From a checkpoint of a small transformer trained on Wikipedia.
Size: 8 layers, width 96, 3 heads of 32, vocabulary 4096.
Architecture: LayerNorm before each block, learned positions, biases, tied embeddings.
Each number is 500 + 25 x the weight over its row's rms, rounded and kept within 0 to 999. Layers, rows and columns count from 0. Numbers have three digits each. The size before them is the row's rms in percent of the matrix's.

# layer 2 MLP down, 96x320, rms 0.121, rows 0-87, columns 0-159
094:459537512497515479469458511491522506490478525512490500500471508471509499450487502547475509492511479477539466504513493488482475502535454530470477493504536487493504480508499464446481492563505485513506491489488437464502500511488562510479513530489523509519483525538529482480566495511507484483499450505493514483488488495457531528488523479507461499481526494481492496548522519496474528503489500506515507509503444476503510499483489537491500503480492515499521512501485483468513535475497507
093:503526510503516519512522525505481474501492461490505504540503464479561477551570523480460501519462513464524447471494516458514490535487476505484532446541513487496483475491522524525527503448508483486486499484516510511491522462502480482488521481489438512522441501501462469509474468514465516473482499474483520472518477511467421476497522461467481513445482527438516523501522483503482471492541525459464528456484464514480454501504497508484505481471456503502477494504478464569530514528457508
100:530481525478486523490486494490500490539525461517499499540476513499475518510501466500495484464521563541480449442540473535461497561537505529470486516496481532527462526503506498535508520504499472510495453477466490504522485511497487529499495487491485542486488527498487496502457515526519512510507516490491532463495509530488502478512467512531529490479462514550523531465528495535475482530485535509490517531518568498498498482479481499499493513524502468485492517507516507501532528495544490
105:557501510452539502514514496489480474505495565497527489537504548506525513512490447476441481518445514504532487462492490496538507507499474447512481459466512484465502491469544482508514493493484504489519508515507465488519523526538481551486489492500538506504473457507521509503466475465518514452487515479533538451474520496487526505474519444485487480479513493495476538452562504527523496498503487519500442492490511507495494491520505467479524466503512471512511469479484465553525481499517506
104:510488529518500528480502507506517516489459451522491444456485557501544508512462454492504510535506490513432443526475517463497561489541497482459518516508459463495449503496536484510509501519511503467471499526516540498445539486462468513534478498495500477461471517494470517498489475509482520514504502511470515491489546481484487515504514500520512516454498536422490486502494495532487467491469488473501509500482508496499465505491509503517426488507480526472474529519470487497526466526479456
093:539497513465507529515487524550506550481512513486472509503492460484492489520519558508503520496507466490547488465472479560508484547424505525491457492497476520454487546494469513466507482560458519510443539506490500507550494521524486491494500545481419505491489480538462502472513532514507569490485506479485494533508492515492467524510520493493456513556507471474498541504531517466506489523504488486488506529498490495493506557461502504496518473558504499478499468478560495513461505456518506
101:461483490480445515491492502509524460529508444493505519453478459520450476534572526490493479510562500495539572505516450546523524473487496520505498496488534464494496514486502525491504480460434506471508490522500457499529487502475520503493476462524481515475456524534499500500516554495488480473481498499517497517502486476464495490519483478495498512520506583535523500497495497527487463492478511518467501539451496469463504523538527501495463464552464527500483500476516534502496512497501491
101:506482459472542468521508507512466527503512528503501493514492497480506524485538487487525500511501528491462508511535474522527528484472511491459502516506518516504543501475457560499474471520510491492492536495491485481504508566492482488520517532506535529484488510482517514507479495478506457489459488505496483481483530524455550488539531495481539508487512488490507497434511524502494483517562502497501503487473477444534462512475482501508510509492517524491519492528446471482506519524491516
096:500498496497540517491458494524458460496510487484505538451521502497491486475505481501502519453467499508535496494491497555586498542479490490473505503544521477475481453474490483526501490546489505494460534491448547485509516503519506491525487529518481490543491477510493525509512516431458541479505505462482518484554533496545526514511525503503508497504509470520539539495551513535505517471442541515508482471490467513509484504516512487498498510497490515494520467493502433486509496528566525
104:495501489516524478507516465497500512498461471492536496494512473476520494491521503502489498509502520493473520517475512495548457507479526489506472498514535477503522488493535480494508479469535522490514547476496475511469513477533552483508488505487471527495512552527508525461502481476494447476525502479536476448479481475487525503483497475509517509519511537494540471539547501492501472503462506529507504455517517476487481504454510457509506489521480521480519482520513508533496516470478490
097:508485478507492461470520515514549512515529478539518448478492491540578511502473553517494476534501514501458484505447496483475484495518495516491519507499506504494495522492513474491487522515491501518521439506507466505482528547452544499523511502504475483492531433502519488492522543495503488527507503510492526493468493512534453497513493519519484514531510517475510515489468504536469431505526543488503522511519507568516467480464505506494515486485464507510427508509519496505476519524534520
099:544517509535523479487474538516476531507500526554514495503523520506509502494548462496526531525495500554484549498477466483493504491471509486539527519499541530482500500488538471472486515449493558503478484490503502535507504499518507546481510544454533522506553481484538513533461489452513472524493481530500525506501508487498496489508512544487482506509493472532539491524432529447520513472575529457503513535526454534486485510566514484513548507482493509530516464449501484517508514511504527
101:446528505493531502480478472536473490453475524476525521530483484466513492493522505460489511462486467467495538493552512473485534462495519503471498517499526512538454526486469453512472526466512534465482496519481519455488450513497466501486446501510505505455544468468526530457507485507488506483471496456467483466501472506538523487488531501506465525524472473465517522494487480485507551503495517462456494482540484550488442503496426501513540487472473545501482474512475472512504472510537493
091:531519447523520488487518512470518495454430505533489489516491532464512495507519449559459512486488508537486497534455488479519474520491497497475505526464510507503531530533526495544510490523519492492529500504471481481540551465469519471515491556475488523551534511481528480481509494491501472507523508507515525537547501484512495480513495526465448505490469487474512476475511505501504502510501551512524509521428465481513469493471513553499494471474510495524498506504569453483495494488521477
106:521503461470498512542516514480508491494519520479522479488494464524499522486538487472538518469507534526502437554499520482484535501509536485502426507530506521487525515516528479491551523503521512469498509473481494545549519429489513499495515535509516496546483539491464505526474534502489487494517461527474542506525506479504495538489492552489497480488497511490486515493508506507502493524532523489520492478510501564474494512473550464470532541489519480519495512493459510515512469499522538
104:467495524500477513523476473547505491526453525506500482505529495469538532517440515535469505497500500493497510511482502496482473499499443525513509501481467545463530498468487501502545537494477456513499483542500499509496513539505521522521495465527539466450499487538512494503541500468468519478477552465449517502465499519473518517471496478487499492534501473509469500528495497515530471500495507513543482500461534508568530502465530505511514476518511521519471482480520497517483495520510541
096:475481471529497519491509501503546504516512497510533501466496486515488484471490479510496492497474512463549530484524488507504492469527489523523528502449497504516489552530563501511501478496500517471500469474507495503504483499526467495509542451541510457505534523488505514504499510496505488492494496510526547481480491564519490476530500533496478490512467502500521529547513513510457484494470485467493471506467487526433499550535511529487468519502445472502494502520507499502495491460503482
094:505500533487492539505526552529461483501514509496539522525529503502476479523488506476479518495513517504464448553535502472461497521479527469478481532453525486510489519463502478508514511471509515491494446572495482490542501430502500484501479533522523461500479483509484490472510477496520494516468497495525487481504537510486498540481487467499493504516504469498490525520485474496476511516447491485480536466471509525488518490502478478493462480478518469546457524479520525543513489516506513
097:478510480500474522500514491457541474493496500436491516518499473484464520532493483494520491452470497492545553474533509515513503496522497505505500469460487489439493483527498450514481506514495480515492516527457542555490458516512521551495488507494447486526456518532532484493530501478478500526505518536485500546511463478535489483537489475483475525489515518496546497496499534549508558512507490520469497511520526490486522505518487481532519537488510504472519528512514482440517503500502494
098:524523483483494466488508486503487517489511504490499467495529573484497522494510498500548508522481523436469562515523487496480477542509512485521523523537515473533502468491521530509484481537508526482428491519468497528502489469500523482503504524460492488537497460521494529449502496485517485469538511482524449499536453513510494496526483481473531482512455504500511470453484483488477510495534548506486531478462492488489470491498511502498523518491498536504508496501481506455475522545521486
091:544477488455486457494481474525492505545509473511484497521546484514503512498491526495512507491504493512475416487485461473523524496459504509511473511510490506487509501503432489464501510540448500517509485494506484446512503513483536494479499480519520515503460479530567521565499543482484526510503453487517538497475555481485491508524446469478567501513540507466494553495519521485499490518518500483469488539508517501482507506519476503496500460443545494509504510473493541494533525492513541
096:501472493490531517503517498497461467488527517479538497512513511553446503474522453504503503504505523506476440491495507454502498520524472487494456489525505554472439464493489531519485492486469498460559477465523471514481548516497443488508506518498522505481472481492465478487515506531520499514510512451487465497452481507506475493498506534455510491481545491504506517535502502473477464511497478439514454534462503518499484502508478500489500508488509516500533492491498503520515487493488530
105:515473501513459492509498515449470504518477467501480504488510491491544481484478495468485503517536470423479494502470515498481509488475529514556544501475449539478489515509474496502510453545422507497509530495503488477508497503486501499493523438519503485508554509467525495510466510488499483524494475484449503542514558501508501439513500480547496519531541492493487469499475525492512484518510474470508514484467492481482508477532513449501492512507506493520490469529531483485536515500516459
101:477547490469480492503469519499470531501468525484470528476524489502476471501472511456476496502466503487509586493517464477542509489523442532461481535517478488498523513501474473479475493531497504507509491489479506540507477522475475508453494470509512505482517523534479480525519421467483480501537513546474529527494485469511517501482536525459480501555466474520485499490520475458490523447457512495486506511491496500506489500517494485506442508482518482480544487504485507481468494466497506
098:473524483472504510516520470529537524501482484524517468504481494478503466502478481495475515481477478526471461543496529517473478486500485448500537489495528460479513501464536517471498468506497452498489500511470493492490524507498482511506455515531492464528495542489522500460549497490476505488511520497526512546462488444449510493475525502521483497481542534509515514547499488524522474509525522504473498520521468494497543515511495531492512488487553502492490492530535462533533525496469493
099:489464482536503492451520548523469518485515525469488512469475490529498536484519471471522466474437480465534499518505481506478517452488504531505508524482467519478446551497502490488483533519544548525513524557487498525489526531513515523482491461462461500490499508491502515484493489533507508569496502564469476488488497489498460496486485533522512496504482514489556491482466509490509464505498453539456534494525504519499453494485502583500473487528465485481481495521517498511501488505470484
099:524490461473475512487499502500496522437480523488473507505517476492482481491460520529518499475526450537514532538466495543494499531466534525492505481520473519472452488518521537520478505557480485503533546468526538477487507529525534490482517471476513510524540499484520493514514529475478549470489515488508506533507483464508450557503540510514509483523535470513504468516535488486517471496505490473501492516495515456496488526511518479498509540491483513494499501499500489537490530485493510
107:476462536490518511490522506494467503468483500513530510516427498464489459495478482510497503463516487532489486536442503497517480487491492489495475477424485533529507447479473454492498466498516479502506486480494448483494473587432447483480510522472496492523511532476479500470526527532508523474494519496517499504533493505536486500507501529508485487513482506498495464517461482497479489493449503464527533511507480483512480500479483513501493496493500490520512504528553512463461482461470490
100:490462484503485509482501515490481518488525463522524479497497528511506489501512510456527488481523489509474461485466509453527460499508498494471494516535498516536499502514492495509491516472552498529516502540480451563506462517517513479519504489486478547505467482524519499526514474482483459481508475517508523490487529521488545477544451483483475506493503540513499485509546482486481509497532482477461502442507510497489510487518542482508531503470515541474510494497494508513507499531514514
106:493512495502496454494504546523474476513495513553493501543502523505507517479535512472487507483524507547534470537488492498445511537454488547512506488450485500456495454461455514513504503471533472522528523474507529472494472497483493468483460511550492459508464554525490455491496537488476482540489513529502496530467490476498501494507551531469526501507482470454564488531526496469456512509477527530490500521476516528474479505536539514503469512533495522543529504506495504502492491497511560
099:514506495457509541508517466517541533484478455493483496490463501471511505453522519532499500510484453498527550466505498504463445463485498501509519507456514566512508530543529468537516499527491501500502501435498511477486522446525496516527498521485479481474496488470505522520507455477470550492490481497524526547443497518513467498536501511518503516526509485468499473476528491471476501509461458490551464484536520512493469515465521452484542543486520492511527512501498526499497535507470523
099:482515512474488496463481535495541558502468537470487507491533524518478480531493553500567510497487463489498488489542485497461507486475495480503442526520548490556479534488524486529502487536515513500516540520478496545550493478502483484470488517549535498504516486514498526531506474490494515491510483487526487509504483525502512508531479509515543480524532514507539495562460499491519541492517470553503504496506561500473486513461526504482478493525527470514505489531465479563501506528503488
101:512498487499498472516536453491520483500488462510511490539441514516525537548501497482534483466493522499550453533480478488513510507538502457505523541475450462528534497510487520458494493513526527513515494568538477491490500498520501483493470501511475499491482536511501535503474526485489517488541488485513475590518477499518536542519510474467501507477465482458515496507492523480509480538472496487514501512536491498510528506509502513526485507481545458517499504490572481522517494476490441
094:491520518491531485499543494519553496527482487529504499527505488522482529517444488485517524479471475511475488515500476500524493489520494500503451472501524488523533460486516507497518507487510538490439463493509548504453495434508480498543511530530498465509501488450538493490476490546512503467476480485500526510506488509482512494438470470534516498463536518555469516555482488490528536458455502547486492461519485476546515538461483508499488485473512454470521509478504469488483517506554527
105:453532470515482453498513460497526497519497525544476458483515514492474460484458461554469482490504504522525504494470521551488546490495515453516485491519466499507500493468502525492503519537489517563495498488484527508506510490524524499548492475506475489532501517503484482493527519494509532487544498455524537436518510542497523499492501537529482490478510516508526469540522495554498497478520480506511515513504483528485526498524497498471502505555488511511498433528517515483480530497535480
100:523517518461523494503514483496509530501516456493462553528508500530490465520531530544483506482523529497520547497493514534513510480467492501520533485502467560489519470502448509495519517514450538467509555508522470549494462493507516524492473502484489486505526497492525515471499515488501503504510503518471442484523528480495515465521507537536504510494516538506499541494488489537530545472492516523482511484479492515475541512510530517496492496474490497498476463447480514554489516462487504
103:494506509515506504490486512512469527522514487529495525527518495507465497489487504512541500507540486500533487456508523511506522474552508533525492547447538490504491479544518497528488476518517502525484568480499526476539511512494487482485488473491477516502528521506515471503494518508468430492522503479503516484494520538520468487523506510542487495464494483454506436500516516511502464487516512514490529463487504499517474513491503543485528547514480502520505515487530521503506505517513474
094:546482512509513501475471480518514510479527498517501514493515494527525501496492512461501505551530549493476477484486475490445494484463499497519494539492519465519493492544523478516546537458498476498503414513533566475522503484468474465517558514523505507542509519515493472476511464519505527504507474471506484486498484525543501502526516485520513522502508466529508491526445501483530526477517466451515497516513541507509562478486512497488517502547497482480488499511457504484501467500521497
101:483455491529499495465544446496460501475467471528458519489488554489534464469520453521534494447534526482533546470482496480501522496526508465538522495502493484499469465488469485480508511503476489497481487499480462491510517515495467506490481510505516509531439521483497493496534452504508455529514516500483530426579490511465522457470485547441476519492433522535467504473531491499494483478488506492480511491462523477481506503498564506502500486480538483494500463451499487497502527513525476
101:485489472521521505490510528476462484493469545487533580512534515526515460517494507460526474526543522464552519546487522506510513539507533555522513460476543501510509482494473509545515489485520509504500502485506527462462485506499477481483493511493490486515543518485480501519526487544538533489522479492515503483507468540544529487535547495459490479508522490544460478480505516470508512462500538533568543508486475526471548513523489479508490480489487494549500528524502515450497540497523496
101:517509518513488522489444503499485479490512517496500519501511488477511494544502505522531505474478501495508464483457502460481515495497524519480527536510488531544481428482508477476485499518528484488487508505480516508471519512500485484550504456524509482454532508492457498541512508501512490473489517497520506506493510497539462485511500508460524479500481498523480494516458520456522483540441538474515550482493473449469491486512545466486485478470497503466487504496500518500459480497502515
096:491492479520531485510484528475501488484477479445490502451516477490473528444530491493497510465513482466474504545472487467492474463460544568506452517515523505490492506521450520504513500491475460497483510475486510519503524512480489467489520474504492524538454530465509512480488522515457466506458452481452479492510500487538510517516509493533491510485518504490539490513512474478502454510521507461505499475442547489475524508507491477497478535499473513511486504529510458466501496460458542
103:530486501492453477509471520511528449466495504537487518498507494529522537505535506514485534519510490491467465521496480505484520476484461516523508511528518511529471533531460485494514501489478502508453460501512512469535507579517512506465490480475501514486552482550509479526511491524543519502505485507485509488490510469453459521540470477540486509499502473450451490534436501519506520512504480499484488511487495536510512535535516467499477506452500508528502547494454560462496480494470511
102:514487493457502524451472558493541492496537496490499514490481502508516498523531485535543478454482474560556560529465464466495453515506512542497471444445497498493486484479512485531548506458552496488509496488474481469470527494495479488491496509496497514502514474475477492484534509511511495490462508530485536503527504476470508494524532514425510487482522475504478505489515494503465543482512469492520554528512474508515500500508500491515513467527501488485549470550519523463468487482484505
104:475504505523479501503523507512500481533512511506514472506494476533463500478490526506485504512485527499544490482503499474518505454481507507503536488470560444497506487498503486486465542537536473488510464491511483501436458477493560512503487490449497488530381486507499524462545487488472503508503498539519475489556470501463498468478490470489499484495502524500521529477497494446528473499495465535531448532535480512480499457510466513509491491529486488460517540483515498532485527488500525
101:500535515507486475496459467506492484518498559476502504466513500478480480514512494536488503497508519499478530563499513460546419500495533576507505476513481507537520477497480513497534488511503521487508503492504477498539521526494553443511508518502525487518544481496477503522481486507517484508518490454505503518516480450525517473482485533474560478503507493507498492462492500488467537496505524458513532459455478473486485509502480514520511501493492511528526497464494545507491503540482490
096:449516522568540458488530519474505460510480482484486508506552475539453484527517515533506539547486455498478530525489474512529490477549494488543500511485514472496542527488511485479496502488518527540467488526510455542467498496492487486491500486494474555493499478526480508464467492496525428507465514500484509500508500501545515474474491501553512493521498466516544534507487515471514525523539477494475486545543479510538504519497472527489512520512493487498495489502500465465521501479470458
106:462448526530489482473517450528495486492496499504499501479527474508510530436499516532482523500514469497538468451514524513515538516521528517484534480545496488526483499478499516515503496469465514472519494488521481475492508494475529486468504447466514513516541464497476518523455514471504517517514473485519477453499512525523463510516471544513522506472436507532497498480449512501497467510477532460489469496527507459515485455469522480508515509506493538467489502488514537507515503530487501
100:543513505504546529460488505475499529502505523469498501520483493506467509515513541489496473453493502484488493477510454484479535513545488504478480471498474491520502471535500464476524464499497546524446518475513483528490481426524504487521513500498489493519505503459471536522493485483494524546521507539507529493493505502497469475484517512483501484464504475550515546472487509516461462499519492520476483523510504484482482515509500520510495466493474498490493476510484502531474481538513472
105:469533534506468491518510560530500525527485445494496499540501492449505502504464464520486515521521515450485439457519511539484500509516489526498527519512502495520475478507484484489544482502479459461499483492479495511489465454516488527497577492470538530515413506484522506548489506439544498474516491472488480521513495511541524461515465505502505494503479527521544512537508523502501476485497521521484531533497498503542459506509531483501481478510519507495492483534518502476492531486506510
095:511509514525472478458463523459499490484515502545490465501471485508497540510519480527512486474500484529472517498521527462519503472512531527440513521483522479502489511510540503532471481496515506480490511525534520592515509440461482502547542508522492497512463454488530507499493465514521468480493484519498542492516501501529502532479481525474506478516498481513501487505520498522491511521482491523497479482515499491500456501551484504502512537517543462439486504495515467490475458452525524
090:525487510513492501516498458484489525478512519460503475493400519524489501454482476513453508496485517522545486502513485530520542500495507486503497532567516445528521564503497521519486496514519503475514486536491480503547541476517487495487506519489482493486541491536540506484511483496471458515522510490530470558523440491534495516502476531509460502488523534530476509515492503493482506505482507496497498532476509483513500495500522495517524485469522525506492477497533515515477451446451486
106:499532499501542511486475496489514546509517516543498497520486500460467505519531527514473473507507481497491563477500478497517534480515456478502481502515521533448538509512493468511470528462504491513491496472525496509483490508506512514465501479491510462513550522505486453476510482492457565518493487493476541516491546499493506482499529507501508475530488502493465486485496483477528575522529484482510497529517522490517468499483488524492545510504486497505532535496483520453522474489483520
104:447548504527486528476479504510529487524546524498489506503537467469485527544493536481479493523522478507554467491467503496518444491486525461503527451539478509493507523506491517437470514504520497526512523504504480457511436480499516497545474528500500502487520482500491498478483468476464555483522519495477494486507490483519512444525483475535504506496543492500546525529472506512497537493483496510466521513528521498508549478514487502498500504541467517475521521502495472513507483543486477
098:476507521508476521494497514498489503511492516489502490505451480510525492469499512461508492501522528525428484517525510521490468491470502484509518482532465522469532515486470488503511471467529503514481518519527515436453483493493469537480544489511500506477501499504517503501496521532480515454470531483510522537509510505508497495490471429507517491507468485481454451458517508482478533478542508513480507470481441473517494492503492531481454460484503494500506516543443490477535497550482514
104:515480515510501480479497514462517491499505521505530499511533555509555490519456506476510502488473484541509479482496496509491534521545530499490536506491509486555495482539456483537504490477512480512539494492519551468498540492478516486505547535516504486532493515461514492501442485478538548525481488573503510472524451497477529482531465472487520506462517518549508530506512505517539460531492496493525460519474472496470541509520458461479510522508523513486499511552535516502499496526472473
102:539535487487504493510471539497500491479501510457510515479514513488538494490508505495524525514501513481487541466516486476488510475513493502493507486537500453529453546494498516510467521440480514454463551501520485467498507487532546439465467500477529518467508487490527492543470460521505489502550488528494469490469506488490490511454481496526513506517422468465491508469500501518546478507526495490494510462461515533486539490499516496489520521531509525478495501488496475538535474522484497
103:469512511512514540496493456506516520525508514487486512493516502509490483510515524518502520494506438470503540510457503499460516516495498478502481515544505466478522552465492493493497469485542499482499517472481508519510461489523528495483463527505487458450499449497446516482449463489499506498465495455490497507537492533489532510498513450535460480475488464538471494503492489523475507509522483507481490500468531445519496529491469485501525489490451523496480523495507479528468464476502487
099:442483528523518461505527532496502488490502476503470468511529483479500504497502498511472492511526507520462527449471519450500446509525436507476494497450533524516513496523528484470541480501546497522521484513510516480466547519460496513477490480535547489491518519494507456525534523501502553494449484480479434504507555480499523485517468488503506512502464498499507505504481501526488564503468511560479490477538496470492512473507523483506489473469479471508496520487505492501494503533507507
094:528469570540502511520484504488491519491488522500509470509501500497491540481478488491484488562519474495479475468487538475468498516516509541542516491560476524473503481501532497518481501461515488531528514481520454514515524429490533502532524484546507484494501513442548489523499522509515467504510498533480524528456542533491465529520488507520512538500495469511490526530490523547522496495507498546488484458501474515527485523506471480504511472480508482518487489461497518502514502481543476
101:510486475452510502514491475429500528522534489465471482524499451492548518502511543510475460519497511497475442478506535471497513516530464463493490481494455471493463513467515507487479495515477514513474482514526534520512480512497465459514498524503521479442530501530519512465453533513502542519507500481540467464469501479476466540504509474510515510481490501418463495486484505486469532500524473505477524465507551559489497496515493519508493511488521475505506502505555485488508477481459470
107:529527508511488512529515493510493502501526500490529500507477473467515463525470549482484490487545528511492489544529516498479527490487495491477471522486464508501516472523477464545562432438495482485530537490529485487479472551490528526511512471485464477490459529493451484504508492519505470495524526490465478499480505523552520502480533490524502483536540525469499494499523496510431487497511505519519498561486492482481518525499494466493473485485513449512457479473477498479471502481495518
096:494514527525447514468499469513480495511485470495476486512484509529537498462502512470500498508510528540477512542503518508502476488507542480489493460483464490494498493540500505499500511483426490478516453497490529489489482506528496500481447474511494509499520536484533507485504476483470465457493530491500482501461503525424510481503514502495491514495491523504476494517501511519477525457474435518502503519545513485510448459492492502513526490517532502540509477477505483465477533522540515
100:525522487509512516485530506515434481452492458524504528446472539489493496552516494503490516513548493445473480535494517515502489497503487503508452504542496476542515473476463530482504467519478495518529526530547556456461541553492496518524549520457492517531481467544461528498473504504520510493497482486537562486498562485534481573456470516481506494528501536540487507504524504500497465513519501528488488520531532493483473505507505525483468499514499498479488528514494509517465465493482509
106:501534474483493497554502455533475496506480533527503495468509541494499467504489468486526475478494525467498566536509548533506504503451543476513508524521486483524521517537521533487495521495441481475555536506486510491537485438507475497485456499527552499534458448472484474502513510471517511508502497521473523529480499482492522518454501509506551511511489481483459541446501495506514523510500500512539509500475511513508561529498480531500478524523505478495498467479469498508493476524478488
098:507504505478511537497522542498523538531503496465482494562536478527547492518461481459536520485513546511536483481457500517528496573519542478508457525505466486502519510480507429510511511500500506484479485518531504513485493487494518524547505512504511487509514510455510488498502494523476557523506522472509479491519483511501534546517555488536508498491522530502513525544445506494457483507518509490518498483502505452461463478488518529496505459495563516487521522529488509512532504538499484
097:526496480539481538484483472521477495468564498487530534461500500545492527511472511516509520538482480509503492492528510470492497526473469468499475474507500534481452522494483535465504502509516547523489504478483520508491513465511512512446480530487500453495582464542470516471510522487492523522529479478504526508506498504475518530492467462517487488484477474491463451489545497495497498487505484497464501518508483466500529497530477503502484494496492491462503523524451457484501486464513513
098:490509522479473528485491470470542476539482473538537484467473526492454497496512484529485515518455526525491543477512526532425490535508472494492484508512485492502485468478472494515471509518487453519474482485498544483460474500507492507442498504467513477528403500476505530495490478493519539515460537573504504512505512447473502487502514511480527510460521489530531515487534505488484481542449475523532464500510487503517480511500521502491476503525490508473532478493529573522511530535504489
106:497470492503531536494512495492482471503551471448544522503540535501445496499467513493494490521503520485440498511518513511528518520489469525478475476509538505472498493519549554501509499483492515462498477505479455498523548520493468512490482497503493487458568535509526472519484498558524507526533494517501523490488518488498466497471530533534472494527492478492490513548451483530513480492506514552494493479512498506489539505458531455498536502505491515465501491482522495545500510524474488
102:532493501522460509468506503489500479453527496495516508491480537506546516510516468456545483499516473485490501478494493493464513502530532570528549533521500487509501480520504552529463510513510486499482527485492480531506514501549496534546533483477508494471510521452510502496502491485533467507517463489505493506507464469519495505441508532535536477505492574527483499483493483477500493506477472470487529508509549540472483487447494464484510513498500502443529506507494509482505470515474529
100:506531500448473502517514480485498470511499489517462485476454523529515479495483510495490484463495455495475417509524552492469489475450483462506508494514504483463459493507498486501477531531486496471561504510513558474517515558477473500504477497534479546475503479490484486485506520553531470497478521508515494490481464511472522488487482471492509490492500467524489507520529499539500492464491509445526522500466536463529514478503528515525459501504504510521500522499484493473477479506490485
099:491470535493511490497481454488467492477488485475532477532486466505540504488518515480512502463530481460483523542544493497543480510501471538535487476523481509515522465499507550472510493514513539481535496464497536524527498489510539526473507530521521509509463519521494479507478541510495465482520488508505509491477521506502490508475499480523431508550498483515524454534509477490503527485473535519491477479532455496491545484469467490499533503507459518530533519496467472535479533500551525
110:482531517507484499515521488485519527467485488443462485498479498509473506471491487497482504502505509492480411502528500447512542518512509506472486470530521462480504489490562493495459507499547541493500490505501520480544558472501482493509513471486522532519585490461505534484515492533504511441477496481529513443511504472496424504447485512504506490458506516518504484510483511511464512555539507483489490483501438506509541453510469539506540507516480528497510477535511518475511493504463454
097:499491485438473500566452538510547490492515498502488496477470479472494512516447528506548500493508521527504538447489535514483496495465489515468469515509499521512480503476427479512504536483499479510511506525457507480488481493523491449557515525512485498481512454559487550478483542507473458520466510490489463512445483555524508478445522486512529503501481459493486519515470501479521513504502523457548470494533539504535531507462483483508501536518510527448500493516511439498520534476508505
101:461495489499524508547502508518494472487525514534506527505482455476514503517478490496544492516492502465456517526492492540497481494477500519517510514454468527487537507486528508490527504541477518549459496502494468498498482505512520516500514530473496489485539500527480480505511530489509448530492511513496464478510480514523487519458475484501536515486511449519452457499516518499490477490467480517524450484503556484499501513487510493510501497505480527520466486506500494471509529497495521
101:477465477515448500478453495500523474518515470479489531525502451484491501489487496472540527549494464549514556507495530520536483512513503481528502446509515520519458506520509503473484482460488478519486541475496508506546503480517491511517516499487471491487510549507456517537515478535469529514494485519500456504497519535511498452537508481542460495524460452510497482470502483511525494496508536510437494488521494503533530530509506528513463475479526475508540532516464529522523490460480543
103:530501479506511507541486524540516549498542511518482520478494546467477521498523526520464494499465512477470580499509503501526485491484514513479514561504492523497541504499468507522491528499501538502461492519462522522500482519489477550472475515461451537484506505502528512515497479536517486505463518515478536495468497527474504525506509520477517491469511533469508487483543497506524481504523518446531517541480525526531489464530477501510486494482492495479498498479497568461510507498484502
099:495496508453523480541505499491559528507492506495510501483533485492476464503474476516496462510487508535522501508497527555576524478450494489511535502502519486473479472506467497491519518511463503519497477512537520500462501520501477549550481472548521489497514475505495507526490500488470540477498511449489476523475489525522453452526515482517505496487495479468449438489548491485510518516539508535488533486519520457497455483480519508491508486513501511473500492503517483534503493510511468
096:465475509540570467548458453514497512512487526525479459501470506505509512482518488545459490491530459535480555501515539519479508456525516496523498506524522503480505511492534497496472471490497508462519501496488487521491513558493500506487512484524510492517551533502497482496483457475502502508497521506499485488483478454508488497505489477548490517519474494496486465488495483469487488539469489492492484479470536513505478494483462500476468512493538495542495512515522467485500507512514471
102:513492525516492523502462523479508495470488522489462512451515505485467476486459462500478533529496514462521517512522500529510497448441512489505464537515499526514518528517479544476487484458461503525506487509509493494472470455513513457483533473520474473488498467510526466486492527508491490523456493520488489494448460518492502497482510492500508516524495476483528516508468508477517480458504511530508502489526502518479494501521496502509488515473455455492479498494513492476545507463506505
108:517517479479515519545549534502502514491520533502519484496529500486498510447543501497486493505490521519533556486462461479524476503525529515508548485469512531460539492504495488509544491503555467528542458484486523503517469513502505506554479516514507499513417496513491519493467533483497468527510506533499502531487530494499487558502534533498483499479513523500519510467519499503520544471523462519486465517535515514461499493538474503507507494509493483520497501500538511463502527486515532
088:505520532508504476532510496536507509497497497543481467511512520525464503518512517473499467522539522477461465478519487503503525503525498455499513508528509513551518507466552552479510517497507484486504462462543536484491505465472505464537484497518471493491500506505519467541452516549502518523549467506520467518546486479475499520554517478530529496519483575547534438497472480533489478517514516521520523464476482487511509508460493500497539517540500488512493494511511480528490462488476496
097:468457514466474480471536507450506477512477536494535491492510519503528483499454508482467498534490492562537494491490513531508520485537498501484510494481481464469486529491485517446499514529476487540481474487523479496474494475477475511522490524472515518489540521476473471522510489500549515469517525523480462521533499499476513424550487503498434512446506512505507520499480512507485471474549488460492463518509501500533538484533500518505509503463507480504481458503451519518502503447515480
100:532482470505519482548502477485497504520478457500518510470533526546498494501503500479462484533474513495485510475502498544463519501519455470453517486517507550505483495482507521483479490499548487538509509485499465510518510514495527545502464497462532490499455504490496478477515512511518547474514511461513505439461539487529521499559518481481488529506460490470489515469462499521510485472443467534517517554494479537492422489497483494520516499471509462539526471464446507492512479501509488
097:432542496508547496450534494518500494499544509503461509496497516490445512475517495469475462473481515491489501505507475489463523495551522433504484504494439495537481502545514466517513529427521467521559492517471463525508496470530494486502502483502476502512463504472459523480501491529497494540492521503509489470526464499486480500465493511494528500483525554517496530473496477516469523507461507508484503502522496532514517492468495507498508541492471474506484549486471482511474515534470523
105:489503492484484456514546471477508505499485491518516473531474529493527497578492470524466510519508490490480518515515521500462546538527492475530520481487498482493479502501500479498475490483495493479490492492525486470510499473492515528451498520468493509495500489513541502524499499485518493511507499499507466505528467533486501528487514499477413499459511489481457459488503496485467493506516492443516520481527504541543491487482484518505487540485508514491494541510498505533495477546469496
099:485476495464447532502498470525494535500466503469466512523519503479513494512506486542459495505472504515464541510480529510540491521475493496475454468507487510464543496499471507543513497580489425498501516490491501511472496526490497511474501520522499561499484492520479483523541470515515457528494500490508526567491495509479518534463495507464515472476506528496514528473501476510529504506496515517478457534485468504555484493509499532511475518514510492473485517490515505515512501501517559
095:517491488522510507497531525464505472514509467480476531492494475471492486529535537552521496505504486454531513455480464481542477474512488521506524475449507484467521511473548462511478488482537500549447538477493479525515519536502474494479469501486502496483545488520507476495524525490491456541513466466484514519504503466527490546496476513529476508486514529499501503448465479492568551486498430491490530478492503485536510475497506469499516507500437497509451487456467545463518473466490459